config.toml
num_hidden_layers = 15
hidden_size = 384
num_attention_heads = 6
num_key_value_heads = 6
head_dim = 64
intermediate_size = 1536
vocab_size = 2048
hidden_act = "gelu"
norm = "layernorm"
norm_place = "pre"
norm_eps = 1e-06
positions = "learned"
qk_norm = false
attn_scale = 0.125
bias = "none"
tie_word_embeddings = true
parallel_block = false
init = "orth"
init_std_qkv = 0.0276
init_std_o = 0.00503
init_std_up = 0.0276
init_std_down = 0.00252
init_mimetic = 0.5
optimizer = "muon_variant"
learning_rate = 0.00171
lr_mult_qkv = 0.4
lr_mult_o = 1.26
lr_mult_down = 1.5
beta1 = 0.93
lr_head = 0.0066
max_grad_norm = 1.0
warmup_steps = 200
schedule = "wsd"
decay_fraction = 1.0
decay_shape = "linear"
final_lr_fraction = 0.0
batch_tokens = 65536
max_seq_len = 1024
doc_mask = false
z_loss = 1e-05
train_tokens = 467400000
max_steps = 7132
dataset = "wikipedia_en"
Each number is 128 + 32 x the weight over the matrix's rms, rounded and kept within 0 to 255. Layers, rows and columns count from 0.

# layer 3 MLP down (transposed), 1536x384, rms 0.073, rows 59-64, columns 0-127
[[158  99 117 131  96 133 161  85 144 143 127 114 137 143 133 153 155 142 139 118 127 101 132  81 129  97 143 166 112 114 129 181 177  80 111  94 128  93 154 129 182  96 137 137 159 130 150 120  99  93  51 146 134 160 125 215 121 171 150 141  82 125 132  24 156 141 179 126 143 153 147 158 117 163 149 133 114 182 118 131 135 161  80  88 101 116  72 168 168  91 101  73 140 150 120 145 121  97 136 152 179 132 150 112 128 136 156 154  98  79 135 182 144  86 159 149  74 118 126 144 117 130 149 106 137 117  95 122]
 [ 51 129 120 142 143  82 154  74 139  94 106 133 108  68 127 139 133 111 132 156 152 156  92 109 125 125 101 123 118 159 141  91 208 164  95 119  97 161 110 115  74 127 155 159  96 115 132 193 105 162 129 110 168 152 140 145 145 104 126 128 171  77  86  67 120 122 112 102 105 163 153 101  87  99 104 169 147  71 119 108  71 131 165  89 124 122 153 182 144 147 186 119  98 112 107 167 138 105 194 120 159 108  99 153 113 143 136 152 156 120 119 107 147  88 146 136  73 107 129  91 138 138  53 136 116 181 104 125]
 [ 96 127 153  89 119 134 197 110 151 190 158 154 123 218 172 121 102 133 130 148 124 135 155 164 147 124 152  97  84 121 138 155 115 122 114 129 106 121  77 142 170 171 170 146 111  72  95 142 137 118 193  99 146 181  61 196 169 130 118  70 117  76 123  29  78 186 131 142 105 169  69 116 149 151 115 152 128 117 113 161 174  60 178 124 128 140 135 102 147 152 130 175 137 104 107 175 103 129 122 130 137 175 112 118  49 146 130  76 131 151 155  94 161 172 174 143 143  58 118 121 140 126 115 166 151  77 155 110]
 [123  83 103 128  82 113 134  59 139 106 106 158 123 108 119 130 151 137 105 119  61 123 132 102  74 144 106 146  57 138 151 153 155  95 114  98 153 126  86 100 127 190 125 141 124 128 185 131 191 152  83 140  65 142 159 129 121 141  88  95 156 119 128 141 116 181 178 125 158 106 152 129  62 119 151 147 117 128  79 126 113 160 164 140  72  96 135 110 141 126 183 103  97 102  97 117  76 124 124 134 145 115 112 123 137 111 111 129 111 152 125 161  47 113 144  87 160 124 129 120 122  74 158 159 157 153 191 135]
 [147 126 189  87 144 116 205 169 185 127  91 166  89 192 122 104 150  96 137 137 110 109  59 152  98  37 104 158 159 123 125 165 144 170 101 135 116 124  99 113  86 116  89 116 132 125 162 130 101 112  62 152 152  96  77  84 116  82 122 105 103 163 118 204 140 178 140 152 154 142 141 141 140  92 131  76 107 146 151 115 108 121 155 156 157 170 117 147 140 138 137  70 128 118 129 142 104 167  77 122  96  85  73  83 183  88 100 146 135 187 160  33 126  86 192 100 165 121  59 124 145  90 103 132 105 218 151  76]
 [179 143 103 114 114 150 124  85 114 155 147 145 139 103 114 118 141 112 126  99 136 181 158 169 101  85  92 128 192 186 167 124 147 186 131 141 135 139  95 123  90  61  73 131  99 121 170 110  96 163  94 150 128 157  61 116 114 136 108 221  91 138  61 162  47 143 128 141 185 148 144 191 131 121  96 161 135  83 105 141  40 151 130 104 170 121 160  91 142  58 151 134 110 135 195  71 111 149 109 107 112 123 158 124 117 137 121 128 131 168 112  71 126 166 167 155 177  85 128 157  99  92  96  93 154  87 185 161]]
# layer 3 MLP up, 1536x384, rms 0.0536, rows 60-64, columns 0-127
[[135  86  97 156 109 124 149  98  66 166  74 128 111 100 125 146 135 118 130 148 137  73 119 124 158 127 138 124 134  96  94 120 159 147  91 119  84 103 147 199 175 140 145 154 154 126 167  94 113 133  83 120  95 106 144 115 173 177  99 104 107 157  98 132 131  82 155 155 125 155 118 103 162 161 125 102 105 127 110 139 156  98  85  88  88 115 211  88 125 126 118 120 165 183 136 169 163 119 140  41  86 150 138  66 168 166 135 107  69 157 113 117 117 154 160 134 144  86  96 189 136 135  76 173 156 138 176 172]
 [ 96 119  69 137 110 123 124 122 152 139 127 152 124  82 109 116 125 122 140 190 104 111 127  96 169 137 132 108 131 123 149 102 132 112 125 144 112 114 137 148 134 146 111  89 126 176 199 100 138 134 115  70 123 151 159 130 111 167 158  91 119 111 105 118 148  89 123  84 141 131 164 123 126 107 144 149 153 105 128 156 117 152  97 135  48 127 136 112 115 127  64 144  87 186 162  68  92 153 158 130 158 111  57 117 173  93 154 114  92 113 128 185 146  89 135 154  90 214 177  86 138 103 179 111 108 142 108  99]
 [106 175  79 136 118 101 121 144 183 176 159 178 107  75 162 113 160  88 122 141 165 102 131  82 102 138 140  95 107  73  86 151 124 168 151 117 113 144 158 104 133  70 137  54 178  89  64 175  98 157 120 123 123 127  97 109 122 145 131 198 122 137 147 140 145 136 141 197 173  97 117 147 126 144 123 118 129 125 114 105 123 151 131 108 187  69 102  83 110 104 158 135 117  73 174 107 159 111 131 119 154 142 147 172 107 117 128 171 142 156 148 155 188 214 125 113 150 152 154 123 153  96 149 123 119 110 121 133]
 [223 147 157 129  76 121 106 151 140 147  90 188 145 131 146 130  95  70 161 158 146 167  83 128 146  99 101 135 168 146 134 108 156 160  92  75 181 168 157 132 165  68 121  88 155 177 174  91  84  81 123 113 115 146 147  32 114 100 128 104  78 208 120 114 118 154 151 169 203 138 126 109 161 162 124 131 108 174  90 140 146 132 173 120  31 154 142 101 134 192 132  88 143 185 130  62 148 112 119 117  65 150 105 118 107 179  92 111 107 149 129 104 102  91 151  96  85 128 135 153 137 114 141 101 142 184 105 150]
 [147 156 149  88  96  98 122 137 112 153 189 139 119 152 104  90 108 176 174  74 100 224 100 137 125  79 100 159 135 108 113 185  62 144 139 142  80 171 123 143 167 122 110 165  80 117 116 166 127 164 147 168 151  84 119 113 143 132 107 171 117 159 107  78 141 137 175 161 195 109 146 184 185 128 140 126 125 107 115 103  81 123 167 141 100 104 155 122 132 105 150 123  90 119 149 133 143 154 167 114 140 129 121 195 134 110 140 122 151 144 182 129 190 118 129  95 177 120 107  97  52 102 143 108 133  84 192 164]]